Each number is 500 + 50 x the weight over its row's rms, rounded and kept within 0 to 999. Layers, rows and columns count from 0. Numbers have three digits each. The size before them is the row's rms in percent of the matrix's.

# layer 2 attention value, 768x768, rms 0.0889, rows 449-503, columns 256-511
120:515312634438489561404400538480574491435472537611518550474449448428541470447543543517513450521461468517550557470475487558510573459562424529485467579520441455566493467476469421422395538544492425529494449493582471522535479449469454526543427499531523419527564482677564476444465499535515454392518499479422594470502527495548426622565561411496526489445597534475602534437498537449464469596495440556485534475566448547454481445519452486498552495516461535521512456450427481474544510548505583417486514448524571478526474503424469519454406511556485487424481477505474545437519496408483520518539441512531448452436545536447548520472515515446518493421496424513553549445529515541434487507463589579570478582526490493510550489439574464538507393471554494462568441551486451431490431452422387
121:621550550498477384497482466479468620535532396469500465520495474498452525521454479538494504518470537430497456526506445439438443418405535428457510519447517430546522581417519439498473497516551498538458509471458474489657522464550481576528520426520515402459474512451448517486464600396466599454483459444405450457496462473451477494530467485584510447498508496519490522459565442381525485498520565615497561461499428458476440638477566523550464534482457520419497485502500532502517505478499496513514576515598602459443554603588466467536489460585581483510633544494416408384593517497445498488550498498533531514480543489527464522526517482459531473544556518504512410428536387474469558543477452499466505534448513517519530527529481491476412527483593450525506456502524501516474481444469544
126:544548460534484491443609536447472491609466509467471572518584622506465601494556402507582563516493436476517528460535444542551381531606466463547436496538543554484535470527545491539459524547452495518485518665479377482470506535459472429615356395483558542467520512470544454510469497597526487533486492516579535456489516443561613437485466517520472530391494494482661425471491433487502446667390527512556519548475492522441521481476593499520529582393489576527516501505526565438506512498532538468503454489411587572522500419446498613551456468518456523568531434425507483493434530523583459426442480528503483530541572566470529559488578523533494501545505516436564500474452520421510492533496543500572468479500522509500563477495474507476516413508555496528526506538527453535511405525510453
122:451499604573426405529490483495566507528424556434504496498521470446513461433571442427512546491478492476652492517518473539554453501492504416452529488428507564485553548495434569565515548439551535573509453501479471522548531441481418443521557559539457366407556472563434552519541567455477503514499474596510438466504607399411504439469599486517463514428501559553456483459463548519540476514379517477507537474534484468500479490537440472428542488447406467536515417368432456498428451495449490527486532465596483494485504530494516564492448377484540539524596482550478526530470504442559437484575501552442516596591475493575539517501526508516670469610541581602559485586538498509484541510477556526495489559487519569493682424561518525550426555544514540550438377442504556446473471543538518
119:491473491485539596555480507605563470556455496479520491513465409498458498572593425495541468480558487591442486509615454553450479488486521568512643421537408553501518501543560432458445553602497397594485470600424528534598495384513543517445435512464578520471534454510590493530575428493524603472438456510455481461479508500447608501535527483512435566559494512477494412352628526495522492511548424411496477496454533482472570545420494463501542546521456569447543518514559452535571473467541432484539499474534444435540581583505503540465499500479490589501572597463478536493548512523575506464504524448481547515613485506491537460540446464438514477481532494509491523507537486413532495511487428474537499454540522423557576534464512510395444520454434588510461459456513513545466505475585454
117:575597480494539512596448489585530469490476503570498531552506422517496556554484572511501438493520484449505484619477525480542450447510480460445491438497460466461453466551487440450473475516542420519514518348397489447451482539430489408544470502477494543492535488448550428490584503532554468544499508529481380582502579399483575564501530502456494612632549466462526533542456452399432454488431489547497493522492472569514545477440611507403522495421496588439579390449409517461429523614474524529500557535510469493449533528590473473508454420461518412540549458435491603495529488477550492520564407508480471463493497463478542510478506481509428463429539541594475607539449487466512404437523553581452487529482499456514479564525669516461490444499506446509476512530465440449501474597569378
117:608540448538528519515437505473520464476548532493490428562483431419405490515530525473549449459371522476366538542492534476551472522623561523436427456398504447494548503500562540483518498444545556546545547515523456500457537551417491482556460453486488515411530532527388455539492420496494445494552482564477560508567482374596567513542529486463527397419443634562482636556667498477467479542551390554442562567476546561470557449489443474482436433405492480588497559449567455528461476523453522538543492463554522552515416480441493442525501497497484514530443457624444394396529534516463515470501476484528458543508520486464469530579573454478526507482541532520615521598538535492481495540551557514526544508577480438500470456509548532494541452508447521452473424513498441405548530527486505
121:537561469482494461460683504455607523433537368508468525474586418552501516545595507523495522490548540552443534469468485481505427505406554394503606473407546535463467545453537500520401385534513542490449518457504552463482483495490511421531526535581503479468511517514476555521504550490529450570480485572547481507471440467522455394566535443449541504516436578551511356494497528563526525442491561452426574455499576418515510620510538517421439459587517401524536484522459514415510526486528514374536432583459540519603441509510554419508556522479484500545480538487380512502547473470565428477430488456502554553446538440546531488513484558481556524464479475498516559570522528564408571461564547564470407518478517520550437470541497506544570478463492513510571620442431519610528429448457451
121:449572493562479489521483509515461426462398554429521502517474453592458431546525466504476492492482584426517522465446438395461466500552493502525561498524499557406507470585510556650462465485479595486427476501511440442486542479550506501581491595484529502510454454442417525428537567470481586489436524516569475488546534422404462527538512581500564524494496495524521391430461562518479596514538517432431537486499580466471477578508479530542487456598443387576510573460569459478541459469501428521482456559454589363509549401468560594499516554478546536571568387525484453533398431564428558495526552468525410460485519475510427489508521530523531476525439495526519464554533462546398582516516419518514489488506464539492562508447503565525489499545467579506476508513444574491500463488522493
116:519577499569484434530508535525558452532462448476530487511484493442473545523448514548583534484433504467613500526490493503548438451538447457510501454524509522459431508422555448602505478483553388478494540557541527484505598478532533499471415494530439493581473512486444578559492413491449515403478517534571530541499572479485480496506466476476540487572583575566538477551495599532433471482476556490493419472545509473627477494456585507533469546537467389520453570490476463553523499499537538400358597465425573493488496466507496539463599461444508522608515439520470531508473498485478479463547469507494430422528450522482407567451445486578509486494502477545582620544584480499504506450507552544423502542500512510451349431545554530539543537502551587531555514450532446469557512518451498
116:498558494558556537539530532473519561491528541498506578455513477573498556564613435493582571505481432484476409573558599521495537541479542535530496404605488494509516500586442427584569524501473423474440490434533551450605449466459546413461451487560435518498580513448462469515538538424521495487519519492477401464524476365476564605529485491464446510534555434440506470575587494512528466519419481586457498518555476507487480478517555494510419486486510586467465574605500529504575522558533462459512484526453551440441493370467548366405479591452479493505507511465501515515447454461478490399487518528539456437554523476524509541462511476459545522480475584546463458478399488520404456495520497379486520547466537535516495447437519472545520496492406506494551503510493524495553526480453505
117:546528492451569578475487515519600512516494428516474485451464431417524544433542487543497532492464635514407588525476517497485511458510504486488532463559514464505582561572541520463509425476597500438518443514500532490528483482510507494518435477493500532499477508469526502420581485453515531513536516475460474493425463596548569491581648597417524486521511552449510478533558525418559506577544462559494493530454529611465460478482516465368490487515455575454516466562435516484514529625444566582371550504506515626475487504559503546553450563508484499438484574406461523516460519515499535507391456501475537419459400414594501534494451515423435438459487495513496525514563527491541520470520460444487452526561527424463582492503500502583654532462390483523420411519496521444546443548389491
127:574481578456454537570449498477520492577543424441510467377422528441479503575441578567452567487507401415550557558465496487491531539403579465480501492482496442559470505507543472471457469443508497468539506532586548455380504500478482509433514508481457523480412471554455540512537419451543557521428544563533480514548453635544532445501505472540557437524509522512400507525549558534476567560464437522501505446490420502558440423441490503476460525494579482463505481542530524563544507553591506491411520530443522482551525430537485495511506487428462574510502551577505584593465470503534524347504484473477423436526544533544416447484468577462468502503417461478569498443482410568459550527489501480507458437539532538500453522406397434410442542553480414515519432521497431443485511438482553
119:452531568515498498572615500410596478501496546576466488438533411490539556637531581513508487515442508447513595462490481500390499612487454500455484475506544535436526495494482511467562547489523464545494507558435461452478495487564420517536475385447534418451466506532525508459469483523454395467536479540537487561473447471384530543560457482426527427440512533529463458524473506511523526510420478537626475484578548428500504570519493416502464544447436458522539540464519444459483527512428529524499472517504608436562501578483525530478479406448518424509552452469620496444531466568513504560431486560516567458550629464494507518470498527509453489462507424567462464491430520483534542522360561538532474546495543527512362565513544556502551401548597497499437535555496571479457570533574420
116:510465452571503440400408543474458486560463426480507546571455501472589465506507603475544452500444598482511510500400528491474532509559488521517474540512428503518508503505501407567420541452567517502495529404476460372505484457561593491572446569504471497500507493535375512434587457459526485576485440398548527565466500574481387499517493522599479544515469495478416408539474504417577491540475393457589479626563420542467430510518470525566581482495505508457450534629501452484556473541411472474423488540482519424551485611527512484466446519581512551480473402474581475415539495502424499587521552518593490553505596489472488526526432469588579545579427475501525529520523482488562538429534434472484562545557521527537491566470477522467496513488493493470505513517507432499491441506429585
115:538494523443443395487403500498491570463478472461493504470449589480456602449409507527528564485481454576415424509560477526562382450527614524502528526627579424420509445589457463451469525384529601520485486469502484540496510451513499556523483471521507491468515547446533514532441433534588514532609558515495586394457551423481478545514376492495473532518464544578499516571559458421479405602431448478485508552481503518478524531460509518589511470484516470508454430449506580533403512404580468502475527477483469544518494542400547547468520470521474524524535482542484562473455483522477503566529489499486411374419542601416481508516526430551443459525479494508509481529443550446472630477632477544564446436529514533511581500474545586544517527494574512468560481536526498590526510572505420
119:483484485552389438575536481478529512480591560554523480473540518495612576552429483499496485490531505478522478534545565420445544501468400424511478515492521483409462519506460476520466604454551525504492516486477452476579470446491584515435438506508577465467509491438559611512520501546495414580450468471516550446528522589502461415470563552545487484439508444468549469594475461508577458477535497568593552420404515478524442553500534560453526459538461607452468542505494566469495477533487589505505510489527498520463525475523443527469566493470486563434530465485527473545521472517554483447521501514514525528505547479568453436528462544500521516468527503503571546495468516444480492545623533481604492455484484453466578495500494589490465483481536462525541545420441540563580561461472539
116:498495599453482505443479434508564547471448473431503469539605505479454513565546531527541488495484461471580531506548490591522532519540572497517467514496468446506483513456600674447493469496500464508516502491461519511539500521579508571469566505451456496418456472522448492526535521450458440428530528485498517494464469399505610480465489556402445531465537563534559512423466575440465617443535455510609373398526463509401640537535544507522496439486541434466446535536470448473533474411432474537461546517500476448418415523509550496456549594557589457560507544493377460512465523508471484541476596571365501492500427395422460415448495509489526537540511455509494439520493437510468519556460560540505477454465524549483449479620551525539545546538488584514473481459507486503519560400550569
116:442484440563490583558517533542429499549454513478531487504467434565449494534383566446483465506425530422499472465504516502523561534529551490556348539525450604486490484404577487585463431472465475512499540468527506540594441427569461564359472543573485515412495473486548611525551535595470528508533493542516566509499570467490519495513475492508445513529550466489395444485556464447465518547524541521485547445442513529415548589543487509416540508600452450472526464514425545428502519494595431567551481441428476425489505581507511505451561507517548554430514581361434493461509493515539512459509496444479543495421425541520552544495573529382510428491491393446431454454535540547378537484478513468459533449466484483505546538449612453493544469451336601526558516560472453513446460528426627
118:581564541451476476451491543477447507416543490457506472509567495430600495504530474515654517477519489621431558530531538560580476511498486564461458375477586512493419514530489479482456518472510553519450525524461493483502476470422490534544500487623492481534561496483575448520448473416490598522523472516474492547512494412476540532511578509646522437522583535499568518468571419511464625514498477579529436486451438439497485441513558503632503534523512478464504453549549437573514472461398504408548432531416506512575449490571545449554537545432497482508412487473497444511631486647420520609537425373571589506493620563393415517493600439509429555546505559454538507558476552546530451477489440577494544458593533515472541544522480559507486471543505405518488492397478454547559601497446528
120:560547518570482480470476459395469617547483528426525540500509519542467527465541452545528505529512621438582524436441461493503441482431450615503337484555534421487552527504488571563498488432519482542494521483397481452450416419523566484587446488583515438488470499585596517416478595400578530502494478492519471500491423426448535439524451472543489493434577565424472419479576530478533441532504469548501493541482508516536463523475459499518499506499509464525509543479486508441507500451445539451501515480508609447465507453532471458500501527553461518582566445529481496514523551428484471462464405543483566527460429534494462579509452555558552486473476521451395542558552582523539558468514537478490500478476449602533484465488472526522451580544454507491459466446561467466450587440526540
115:370548463521514461461478485484529526425507513603506556569514562583440517613439531456610504503374474492459473504566493529506471557410512514542574473429464491484520559492574515429451519458541529510581539367463465507530499556446460558474492517536446527456422529412471530525456466466562530454479521478522466508478462529502533484497550433490483489523545597493453487532447453515494416462485522561671430402419483554612524443552530479575463569523538553516483488442510468538510505492545587501565498572490533498578550547454519550464419488530571506527447527447480524482480449565565492494400525529541428562558519437525517480452525490511390464535511533401449517417573479532481505499506473529471556537462452493544538577576426595548490603485557541514456511541471468455381548478523527
117:511477507465515524476394481450532477454448527484467501513435491459503467414543504574471570467544398522446478465507526497471534406532471436470579532548491468527462520466562570499361447461517603557559519455485434440500457520427496555512571451582487406420441566465493539547470512474494482531540491384493504522490497506489556505487500483641501484498454553528567502458513589598533531527455566562470596487500546576496581526432434529518531386379521546587541379492498525466449530428479508392556522493483502450516549500597448556468446501588498478443606506521502505492532512565527478513552496485543493551498670513528479445473530449616556487520575555647500479556655491517458531499566446453519468472517473498469480494494520506488458502554493541511504478541420456431550569473507480
123:417584451536504521571480525565528467470500545456540527434537436604578471486453577484457569508469417413436509464541471549598505474522489602544548503435483493602483498543538465537554477501457496441530471478466514501570409512481516548591550522428461465490444506485547487431496434529556553511471510416523491487460442513589605520524465522488503534531469515525480571338592558438544458467484595528417487483502517520564493492459471466522527511542635474525501459516473448484445492541521473534470633593507488500440562542621595444449492541454552590490470557460630507559568475529425562441467432528441560489468604399463634512506487508474434540504550665488440614520540516439529519500491423496466464522449491465463464501458464549499520491497482540514497566465474548514409534498509602
117:531526499465562495447507466520480465437524435479486513599530511463421431407349539487592522494502554488534484542498519535420465510495512434535453502557474473501557495401451574539438431558435416538587506452362421519535523546516482568450442460425488502491610512502452591363479462570476462479473473545464461470499482535447496547480499513590517634381497469499550486582527513369534551516391535478440511476510559540467561529529527514520542457470513413549542520458498435506451455649527487414451483494584548441421545504576443453518484462614427547583485493607529479457443456501520506538569361595527529531540533585618484582501499583513492486547548479478542519461552640553537515463473546495546461510465504528469588508487416545437434645507467519527464471493378533454533540463533471
116:533545441412513493481522473498596503545560391481532434519512564514505475396611473550506508517602517571555545543454519596486481512435518478495481467519532489442593541443461430440464434503515550459448509421496534451519530499430493467407494525487472537487536488467536474519471473532447520583456459541514567496558533472496516412455471457466487594521495422426617451548486442425477526599521456555525557544472485519501590552509558502453462434524442501515472473492544502488549544521516500466521548500561532428412498579441481527529521452467548505367542516508510543441479510504531495536587420462548528408475531551522481468496550466445569474499551459532457524377473495415500504442465479566520531589511517528490569469572560589499457537459463514493448568495516406468539385492452459
122:536503538570505469470526488562617493536542543553516531596478535575565480483538526476479519502432513465630582546455433460463443593472459490474520495525434483464445500523444434537536441415412491522446492458506381530429559500517548403530457595498486496519552522498539494465545471469543413518485492551502501500496523543548466545447468390497506507447530406492553530537501649456553477469533548535537497505475435454478507519522496482507548523502454532532491474450500579487508488458444578550465588454555543580458571521618463496489525555518575459469499429581430490526471469489551550538498484549501578578488464413486506520499495560524409488534509611442524489432624517542551464527466561507469464559496516559550502483535493536562531484564519461488399389464491442515445462449554429
119:543504474545477391547482558583458466488456509388574496508479485529428560454584556579576450505500453517512497545523435460447514508441534547459504448603496450486633516440488472563493452473562446445505517469594569579571551483527572530404468444412568507468516510524480457460552537506493428516508480527551587402483680455465436531519502477448494528456440461448571364586488504493471497515505437484447590444547452425545501519446539523419492468494517371363545498432478540506519505497497497538523480499386566497501496509473482508496472507574540558483447433534496533479517457485461488461483563419443461520495575489422559444488499520528542524475519538509568407436512552481500486473551456563491485515468530470495537446549515401493649513491499495439555545479489462541581534492429525
121:504568572538539470450555483474528381518439550471447466514430499560439443576454598490568455503483464458431489486543457457556430443528491470457382592500567468565495494476575423483493505454557538494443518439573482452530509541502407497494496476403501459500553507473449505584451541501518475529481486498465462525518545432558467448545429505495487488431484451499520518589517493581500578546526571456480510501510501501438420560509556513485510523450585437554561470622482482419549497465472438497546501463454395541519489497431481532534508474535484475587452501509527463533551520586481515562443536458537468491533466474522572508496384450518479500430454468450560412487474463498472466493489479441476546442492476416515440537560444478509610501522464552516643459471467477547456528484449506
116:598511530523495463483468515545504456567495562508503568572614536588487508474581548514459482529510490433477467480499398519428452539561484484582491487477506453592518528489488551389507483520476510500537490506523518524521477502552480441558483480377569533560541497477414538424432520496518500525442475482518519547508475518567515514520436623443501467586442455557465527474559656493514500489505519478516465506499405523455540484508434534544519483530526460564515422478449560517493492503571551395530347556511400484510497511486480467476478541451479411484481604571420394514590514546437534550514452552506489535503454488478503457524482514516486485536559605464492399508580503492595467530514475515525503521458499585517502502439526440487513456486472495503422391486462467415496483485461507
122:508545541483541571521580482548574466462511479567457484444422607425480402487558474555421573509604531507464470477560475511510597548581506464514515470404469555443499488424545551486479497469426496512520507550442521439488600531520451564474500508537512578560460533504536510521485470490549516586482524420508514506559501446518476458432473469459466509503581452538475536573472490500542501332415500380480450443425478402460554593518523488521504562566526422564475422498571461639465503493519520402579447529570468527459453495397535497503466463474519421454421606576513545343485475553509520446490559467498478534511446451477498612435514475447516492561502470497441509417518567648458594521427469443526494547462501527485520548426499460559560470518514493510458516477496430589498523460407438
096:464476468485499470471397502450512332555509419483508413485538505449525514608557461493533465473455525476536521514471543490493559515450591497491542435596569539384545507476558471458496463479499574493437574537499705507489499532513525417538468526372555497582495413338541454556462550433509458513591507512500427486500549450503542461529501379492512504544416500516528492471615521529453545608522489525534590536464516523507418481526526530463384505569471465394518496567464472561537467551468552531510512513550446605431536514495505484595536462570510495495499485545576528492542457522490496526593452571501536429413530516448468552529583451572534531508514449391410615507542532645522517508503505464461543467572486499477506446487475533546454454480467519555518535498524544511536563540504570
091:512479558498532500570461523623530536514470537485535528531442475518511474487548596417588475507506609448486491585513472507529470523486395522536612457481570638596485527536466414478506425540475512525469512450490535403526496510518543457580537508470496504455579541554402547496392571527470442473493517460476538490503522601483480528507513489399503551546506573480554429505504458540575542474437534499552474357547388421559466412495535551490609467394529536459441462557431555427570498481603442502467574565577532491518590514508401521537328513517550447531455552548607581483453520408459558622508455465474475495573496427547515503489487532450597464415447409425499567459530474463509458480481486443481416479414538427575459539563374536522497461470539487456475479515464492481527485548407560
092:462423405449578500415433537440549528477468469477514473507405501520543435523493537485589561504449504536482502533553486502424497361490469505461502438503511533468489494627485469570502452537501541505396470442507550449463527474403477442538527513548503558547523505481487527522428561335574445492409600461519488493476549562572405602509550594488501494465445525507456568511514528507497513503443655403541519452544475376536549508494549472487510548468462503411487437398486551431577474536519436518477545526563454545511472412527543488566425435460570520446469626519492507496508506482496500425497433449519553500441491435546534474478482433499501549549496574513457376547491472426576486512553596413432546489485482493515607537497536473491500491494467525492453519559553506441504441501402512
094:494539571560508492531496435540480451472477616484519445594475446411465422537474508525455494507555534599466478551510504517428425446456484416503451565532588396539454505471597590535448520478518448557502449505421535560542503459504505463404432466534392449506502480522488586485558512509470528527457509593541475512496457363427485488509517518531515554427485573460539495567490473562458449514463448595485530626552451450432511494449597505447598527411447603468558479582562469465486519532588499507535542559394425406490531514534411539524474554471467498588499486461557541520494452502482497465615520484482460443595476585531625551461460590503532499463367516526606579500436568368452552473446432541587547451432538499504478479478588416551429577558354459464518495527482498529525564493520457
097:519512516491485511490463458468562415483526417533492487406557449566523562458516506591520461487489497451491479491502429493525471526461616458433444470462408508416491499503443599630497447473526529502387485524501467553492524442473553558499515523538486428500524483437540473420526624503604532442472472552542381443461601491514556422496551586476483360523535497545465544423599427526403461490530451515526497435607544546483543516554517587558405484465533544525540521599536487580512506516446503538474500514475523484457533498482480508566557536559527515562492527485584505528451508448520504412537466471581561487519463575520415452510422503544440449566401521483551473473499505526552524500463556532498495513516512582448453495483502524503484476505557469477452552459549447556509487493529540
091:581480447509550549487511525399512531454466445525515443522520561505513522444457488508466519494575586501455487508417398559477501533416563463585429493463551545510483449537483471446456510482408483479580561610557573507487484464395493528574498464478441460536374511483501464453499504564492592654453409490543514549468514532372438447452473559500462494520575481488485485549523470596521412442589624494477502531598536483413482429541498411539479425522497535605477525499560500507520479528472480440418469462501627553427557487404359525505474580531550484517578488508434524506462521453442510440503504464588546555466469429543558499522510544570532482477452557478584440467427561531571372469489483599532509429493549446510477572524511468524469479481498533503530505460494427457580492525485474
091:442478480469446491515389485501519510405457478523471466602420496545539522457479574434461484481499490417475500546479533576495591536477469484485470584494492480468454519495548519486500494554466503528570497501524536429533498533429563469469422501450497439532502493583501478441471466547502619448498515542472492455400581500532620503489486465501490524500578518493595490513534578546494496538454462478544503535464507484439424517529435543529529547562550472471509582542541534566488512461494565470480542376529474592523543562405437546479463498506604496512513460494538425485495539456538499511631456489546486494501389506458555388505518485521453480450482556457506561574549488468496523504503427495505515494500504506494536452413481463489575505456488532499630490502455525509527579568449575
094:550524528478504502576589483488542598562528488417446560505467456551502546508457426448607531532482497526463509418544503531572550490411464445456389473437529473525470508507477509432499635396486573500432444475471586451518431560512583581420513549517515583541525514508532552474539521474556569465495415460555548502402494514569598416502609576615544447404512564508527409438453483511497497505544440428443445387448508400550546510479450442585548617467519499543540560557487541474522486449457562628497485400481513464460438392614476405465611534450431501494556544397480458436488525447454484474535564408537434555502506546454642455520481491549496515503542572565537531540528545510504552554516513440487526488489563477501528449478556492411484471430410466497534520535520539455519470517509502
096:519448500514434580484446536518581421514416427504502436494538437544515578535475498490536493517507469526530499481570471448439534500499558523509553472492515529469486487383533501473528454531517454485525512439459486597532552494503439587427457496438446502479455472556419430531591525434454546493484548502519519515427474495539496592464470491475528408502476642478518468505384485473482432542520516397548454502531467555639570533441472517425444443466582473501545523527519574445427516556520470576468494528500521450453459540559477474476510403611549403500502383545463515463460487544524438463499382455409448465473419556454461532498467571517450479534482557591441501557522479520501554513467446509521521565495539529522364485517553485442575476502513612473463543465531491527516478404465513
101:512445491441444419459461496402590505621512499542484471554439526491505565493496471461571449504649563520539490458374458543441452441433523483563403473527464569460519471512521572520424457507561582507528531445518529567548438576423511561516591520384519455504457495348557429504329579480483548570511469501483505499565523481539486551480465517439493431400542438523499458491514507570518464498617490463579521525625469517519568444465480471482543438581557574396551570552528459506544492529517453542504515406486474456428489491511507633473550509484545576504533563527562459547568532571477545444537523441516534553502457461509430438487511464516474587475507513457486503526452440497396436486564599605494484535443541467507338564528520468546446392570556542505514495496558476426469542437471441
092:483630527531520409474489480628477519597429626618464517535532487512552525501433469507561516511582590514506460439474543494565436474530545495487407505445473454420486514487527502579542486497431526520519557515493422488575451440551535575534445377532472522472416509531342550516404484466498557468512520511529615493457496501532483537474477570481494482461571544570387546510508441530483586438527537512424406452420411478514511496560501535533513486519351577475539499448472493466550514547483515514405463617496547488504430534495554456460436458468433456544456533517471516517554568501430483552433462463558423503482572539481434526517498512597433503501523518509576549474512470494529504473447553435486525481453444527510438488440580599585540479500613462472414478592493376605531489476503556
098:482593560530500584544483487546560546427455441514507449398503621524450426446518584496495410530502488414480480517429454569498463428512388523479505515490497515550519472516465572563579564475523450518541424446506466531432491484367509438466523455415498522505576593454535484530403415566515620427477492529469547524537480631470555484598538516496496483496530435461615535496591448475492487589478558453500565526443446592505507520539558486564428530456511473481493527508483472467468508530558544523401545493522548477507535478443468516579506490490562472460585497536498518567531429472620516486487456472449488512541560471477524404521473493536455511402551508427483534542552559418530427486501490440387476488522509469493455505534533451505576526471537490505488548501445501519488511481588489
089:465534480563502495417545503516618443452429467514469483494525453548510600470446532452461408514436460564473501523500462569481549588433540441483612482455461378431558434508509490487493467482444516533550490552483412475516480530459555481519578521443463593572520485516486484515510417527531563534426515465480606478474564623472500428466432555487508419547500464403617405487450532494452485391572543495476541431540512453524473515479465438451435502514582392458602484511521525524551491523499506525477426443535551509396429515550442483501493448550476457383605554531433506544463520598453466526480515470517513484523455583520500536561496556607503517567445514449527501467448541587527480505438493513427414471519443464541559474538508434530522515530461522444529578488519455501505388475605499
096:522459517484607471535505541481471483466485504416548396500480566443521446548517523467436521513465394586481522556557511532488536514505510567474556447429553538438480538375536532466529527501565504524507547508567451564545539521543515547587486449417529529521534546516575410532521518557496490501466441467507461455451489532617500479507518417448503458501445485502591499503390430566550519515440566606419558373499464417470446485494514493521496463463514468524536458386478475458480475513504527504550408559408496513551533597459522499434489527486580476426583557498394501468518446525456456502492529492489509510455416421548540495501554515541596502520564549572490347411463557506547461469623471439481447529531458494489488509467572480569474503477465507492512401585456425498577496523503455
093:498528444482512436445484513463483474621509540470470510486497453394477440491479543596550463497475571509484487457492482475480509461601555503526535558465577489449462497388440485518568503390442515476495463479389532521441482522542539575537537577531525448464436495555449384482489422406501485504494496535508450564489536465561494521464437469434486480471546404508447540511463463407508499543525495526506382513552456504377571501449515504515493509439437526553500564555525499488510471403439507412524467587492530450536564499389531488474526461526471476553458405539533582465593455529567562471504489500407513411444530535518520535542574455495504479582486469541475492591446445484452467490490462515533528454435538590530561530513497441574339527482613547460413451482504494508546503528472490
095:570531576502462468454527486509496476508458514374446515427516508439539509407562455535539539490481508468530524514419531465491535534529549478452490483549506437527606526580509513519513441499426446526491526597563476490524557454461493534486484500469482488541499538462479479463439465395507441527437472539499419473472469496525531538564501525566499432486519383517557520459548428525506501503587538425501557533556609471537465514624555519519412520519504431608459592500493467534555523551416474483513515505398468543472569543483555485474550480540478527598399577564523481467447574504546484421539497459501523450472517540525560519455504501473512519430426443504521567548510571573526438474464527522519487510540506417515509443579565528500489432534450523573408479482544503512469524575506367
089:568475453467420558560486487428559533462486536483589426563501560548561479527538494433567466511474457505581477490494549454438592520462496491511436436532435460471493521477470488436404433496468461555523495442604397491521592523521455604506494472419512522457514457499566436476430508570485534493536469431496608448531487488509574525503437501484520551547437501517455536453543555481392473582522469470549462470504528506561551470500437474440450533621378464440397461473450439610552505530474515544502530449495469447503472512460502509501482533558554495368443484536440583494556506458470539345571523568436619493495428458440466521566563528526506461557497495542457408348579486482572618430561481493476417454449418448541529536467573562457482555513527509503482530532551431498425584511547495
099:479439571449498639598553515516526559558505507546484537569577502410505427546559606462478501469487536345481460478466486514523523527429471451448413444501483576464451480558496537424460405519432401479530502522521488390473475507515510496468520439394520492476559534503486461477488519454504474559482463430497527416539508592481531523515425488415467391581504467506457538520515487483512542461439480478432489498503566489516472551406502446562503510401497530556477564571405523431517509525405535540490427461438442590579521490460420510539600512526477427376485404493460647583490541447454494623501536550378431489491514483575525539504434462490475478397531496521513539425534510438444523480518455452463494528492520376545472493589416530574464523456486542521486499458461508428479566488452409
090:410540448466486441456451524474560469625517495485474567548537532575493505526454522512488495482532488461461520509498474531427455511499520491467518452533533536552532555507489445558571535524470471510405517428448497541471528523407425468605530545581564535519478454519450433513555513560549495573457476498498467487567451503546535519547468467629530394491486511573538473547537455520586502516437499558503464406630586429562585461536492507578412534499595570605516511528558588571548506485432500460563464497535457516497481489517461558581428488581490463534397518451498519579489518461503504478486475498568561489524600415439534523561557466419394500555487451415533436508566481482568550536520577487533522584454472494506474496516493601495468487529494562504369462664643535479529549563461579
092:520575572453576590485504469482440518576453551514560541553497532549503485466529497451441517491524542475542535510464490452515444440553469508479471466529439614462447535561420486491471449464445507456561491458513458601555603506496481566438525461465508384474503435463605446507427600626584599433516494530523499521463472433558527446500505466539487466570564454504463488587487518527517537585566507505611480508525428495447460576483498503504538501479521431566479556495439411490491531475462427482471500446444449507490485543514472513503588525480534488603484485605543528545484560535549483451410504474505515518550574495510576608503490513477489509386487513513510579537501585475457459539512529483546455549408421576528608560445501526500563499508490559491511463499500628558481574489513456
092:515490461508485560483378526444465587551545382508535518456465480550569451540545515377408515496416533448476445568509534483519465468510541461517489490508531630498489492598411557438552480483409469536494535533585411450437572441539428560506564504500486446469496491416476531447412538509452574591440527427561521461492553526480502566502515451580526505499517483444508508413515543609555504525540505474564456454440658516533413489448489454381545500528577450536440488441501562508442492461494482571502504451507544448527448408476477564494440499516549484477490491518512425483576558464591516499372434597474373542414565486473507504501441539498586398489519484415433489523403428453414463491498512467507533541513457606472462522520524549390541473471499540500505463436490496461526474587481557
092:531537415568577531475447474446496537429527437472467548449476551506609596474605532555470540556512500630499495503458497461524445529532551461571589514463488434408583469446511496533461484476447537537520467530545505449502437538465519507484552428513489501509539484461532498577526502449555557497463511459536502526483532539464534473415538588564498435583453420508449529501483533515385551491490593473482453442444500411509510576594488529462476528475450346499598497556503485528454506494515503573416541427538456523480484512457443428498448509399509536498582436525501404513452528543498465574580482432497498584421500488476511450493509469555551537501552482489435493465483412558619513485527427609498512453449533469467609419527522509541523577434500489543495496546478591387551467505481464
091:596450420542374486570405448417541529552593495516478492516398547493486589459419546573475433521603595460488452503545446512452543529502508543423402489539433453487567439619415491464453590485462485538494490543505444539481544517493461475479441434448505512505461585455549519562502486583520521580498484454352452556475504401478444421533517420521500563521594454452468505514487503578429428390591467531557457449510509523420633490530436486540502474586554519472433541495566589523528526465509541469516538373508516540452613542500589443484523473541488492477543469514510480501405468484511440437557473559576505389491501465468510473467475486483544513619586422424456431530376628456441455484479508602543488536521533490521503543509486499457549406468446548506451443503574493449545487500519461
090:467573493438380445509435483414504494486459521440486423455563523514413418567514560431513474493478519536471524485473447533577474465457510520433464514546561577467503526570427446505539490398474551562516459542492463428496524494543496530506481521462498376480391565537400503462448552474496560566424428484501445509484476521477467497500486538508515493470537517509586555427483418568545451404406553501490493467524548456455448485511535482508423436557438445561401509561554470464541462515425542554557465487563576439516470493450571555507538525493505503553447461562482463485496550494480565506590498539400606543506534510593485530508522507449546445578428495510501427515477460530463557510394457523553472513491498491522500502463519470499563464471493472534440563514515528475530541548469509